{
  "n_layer": 13,
  "d_model": 64,
  "n_head": 1,
  "n_kv_head": 1,
  "head_dim": 64,
  "d_mlp": 256,
  "vocab_size": 5941,
  "activation": "gelu",
  "norm": "layernorm",
  "norm_place": "pre",
  "norm_eps": 1e-05,
  "positions": "rope",
  "rope_base": 28300.0,
  "rope_fraction": 0.25,
  "qk_norm": false,
  "attn_scale": 0.125,
  "bias": "all",
  "tie_embeddings": false,
  "parallel_block": true,
  "init": "normal",
  "init_std_qkv": 0.0825,
  "init_std_o": 0.102,
  "init_std_up": 0.118,
  "init_std_down": 0.118,
  "optimizer": "muon_hyperball",
  "lr": 0.00729,
  "beta1": 0.95,
  "weight_decay": 0.0,
  "lr_head": 0.00962,
  "grad_clip": 1.0,
  "warmup_steps": 200,
  "schedule": "wsd",
  "decay_fraction": 1.0,
  "decay_shape": "sqrt",
  "final_lr_fraction": 0.0,
  "batch_tokens": 16384,
  "seq_len": 256,
  "doc_mask": true,
  "z_loss": 1e-05,
  "train_tokens": 144000000,
  "steps": 8790,
  "dataset": "wikipedia_en"
}
Each number is 50 + 10 x the weight over its row's rms, rounded and kept within 0 to 99. Layers, rows and columns count from 0. The size before them is the row's rms in percent of the matrix's.

# layer 2 MLP down (transposed), 256x64, rms 0.117, rows 249-255, columns 0-63
101:62 40 52 71 50 56 50 33 46 44 20 55 45 48 50 57 48 37 51 43 58 30 69 41 53 49 64 44 59 43 50 43 45 56 61 44 50 55 34 59 44 58 45 40 41 46 43 74 63 59 49 67 54 57 64 48 46 44 45 40 43 45 50 65
081:41 51 41 42 62 48 56 49 36 47 49 46 72 67 49 52 63 53 53 73 42 40 34 54 47 50 46 28 49 58 27 64 46 42 60 41 37 74 52 50 52 40 48 56 48 49 55 52 61 60 58 50 56 32 43 50 55 54 59 49 47 56 57 28
096:52 67 61 48 44 41 50 44 48 27 59 64 45 63 62 53 55 35 51 42 63 60 62 29 62 21 51 63 51 41 52 59 42 57 33 67 50 51 47 46 46 59 46 58 63 50 64 55 47 48 48 44 34 43 41 41 45 43 60 59 42 47 55 53
113:44 47 41 35 37 40 83 55 43 49 49 58 59 47 31 54 64 49 54 53 48 61 65 58 58 52 48 54 40 42 53 60 46 56 49 49 44 44 62 42 66 50 51 37 44 45 22 52 60 38 55 61 45 53 69 64 51 61 37 45 54 58 56 40
101:34 31 39 54 68 70 43 58 47 61 63 46 53 45 65 39 50 61 49 48 42 44 55 34 55 50 62 46 52 55 45 45 46 52 42 59 60 45 54 43 30 42 46 73 41 56 53 62 52 48 68 40 35 62 34 45 46 43 42 54 48 43 47 72
099:42 34 52 58 60 55 49 48 38 72 38 60 54 50 46 61 41 57 40 55 28 58 67 44 63 47 46 40 48 40 60 51 48 36 54 54 52 59 57 54 52 74 43 30 40 66 47 66 43 63 59 50 47 62 46 58 48 39 37 43 58 53 49 67
104:53 40 59 61 58 48 57 55 57 43 33 54 49 63 51 52 52 50 50 61 40 42 49 29 53 69 60 48 62 25 29 40 64 43 33 28 55 47 45 60 55 58 52 40 53 35 56 58 46 50 53 63 57 52 64 49 51 40 40 48 49 61 68 38
# layer 2 MLP up, 256x64, rms 0.118, rows 250-255, columns 0-63
092:39 48 49 43 43 33 47 43 58 49 56 69 54 36 51 44 41 50 52 31 53 46 70 44 51 49 46 79 58 49 48 42 66 58 33 47 47 33 44 36 60 55 57 39 49 56 60 53 52 35 43 42 58 62 60 54 56 37 54 56 45 37 57 71
095:53 43 47 45 38 50 50 33 57 47 48 43 52 51 48 64 44 73 57 53 57 28 36 60 37 77 39 51 50 56 43 37 59 32 68 50 45 54 57 52 52 54 56 56 41 41 53 64 46 56 57 57 64 37 46 40 71 67 39 50 46 52 45 39
108:56 58 34 35 57 53 43 73 47 44 49 39 67 40 58 47 62 60 39 70 31 59 49 43 51 55 59 52 33 44 52 42 37 40 46 58 41 53 68 47 63 41 57 47 50 43 47 56 44 48 67 34 67 64 63 46 48 49 48 61 53 46 51 35
097:49 45 31 64 48 48 41 40 60 35 62 50 60 41 60 59 56 61 49 60 31 39 49 52 47 38 39 59 47 55 45 49 44 64 61 52 47 56 27 39 59 59 57 63 65 43 50 49 53 27 64 48 56 49 37 50 45 63 70 61 35 50 44 46
108:59 60 58 58 49 31 36 57 62 32 68 48 40 54 74 51 57 52 52 45 64 53 40 53 52 50 49 56 54 53 51 54 36 50 50 55 44 45 38 54 46 41 58 63 43 47 46 35 47 52 52 39 69 33 48 46 62 72 70 59 32 52 41 39
111:47 43 31 37 49 35 49 52 51 53 75 56 42 38 59 53 58 47 60 35 48 60 62 68 67 37 44 36 54 69 54 53 39 68 49 69 41 43 62 53 50 39 59 60 44 64 43 49 60 36 50 50 54 49 50 43 47 58 54 59 49 36 43 57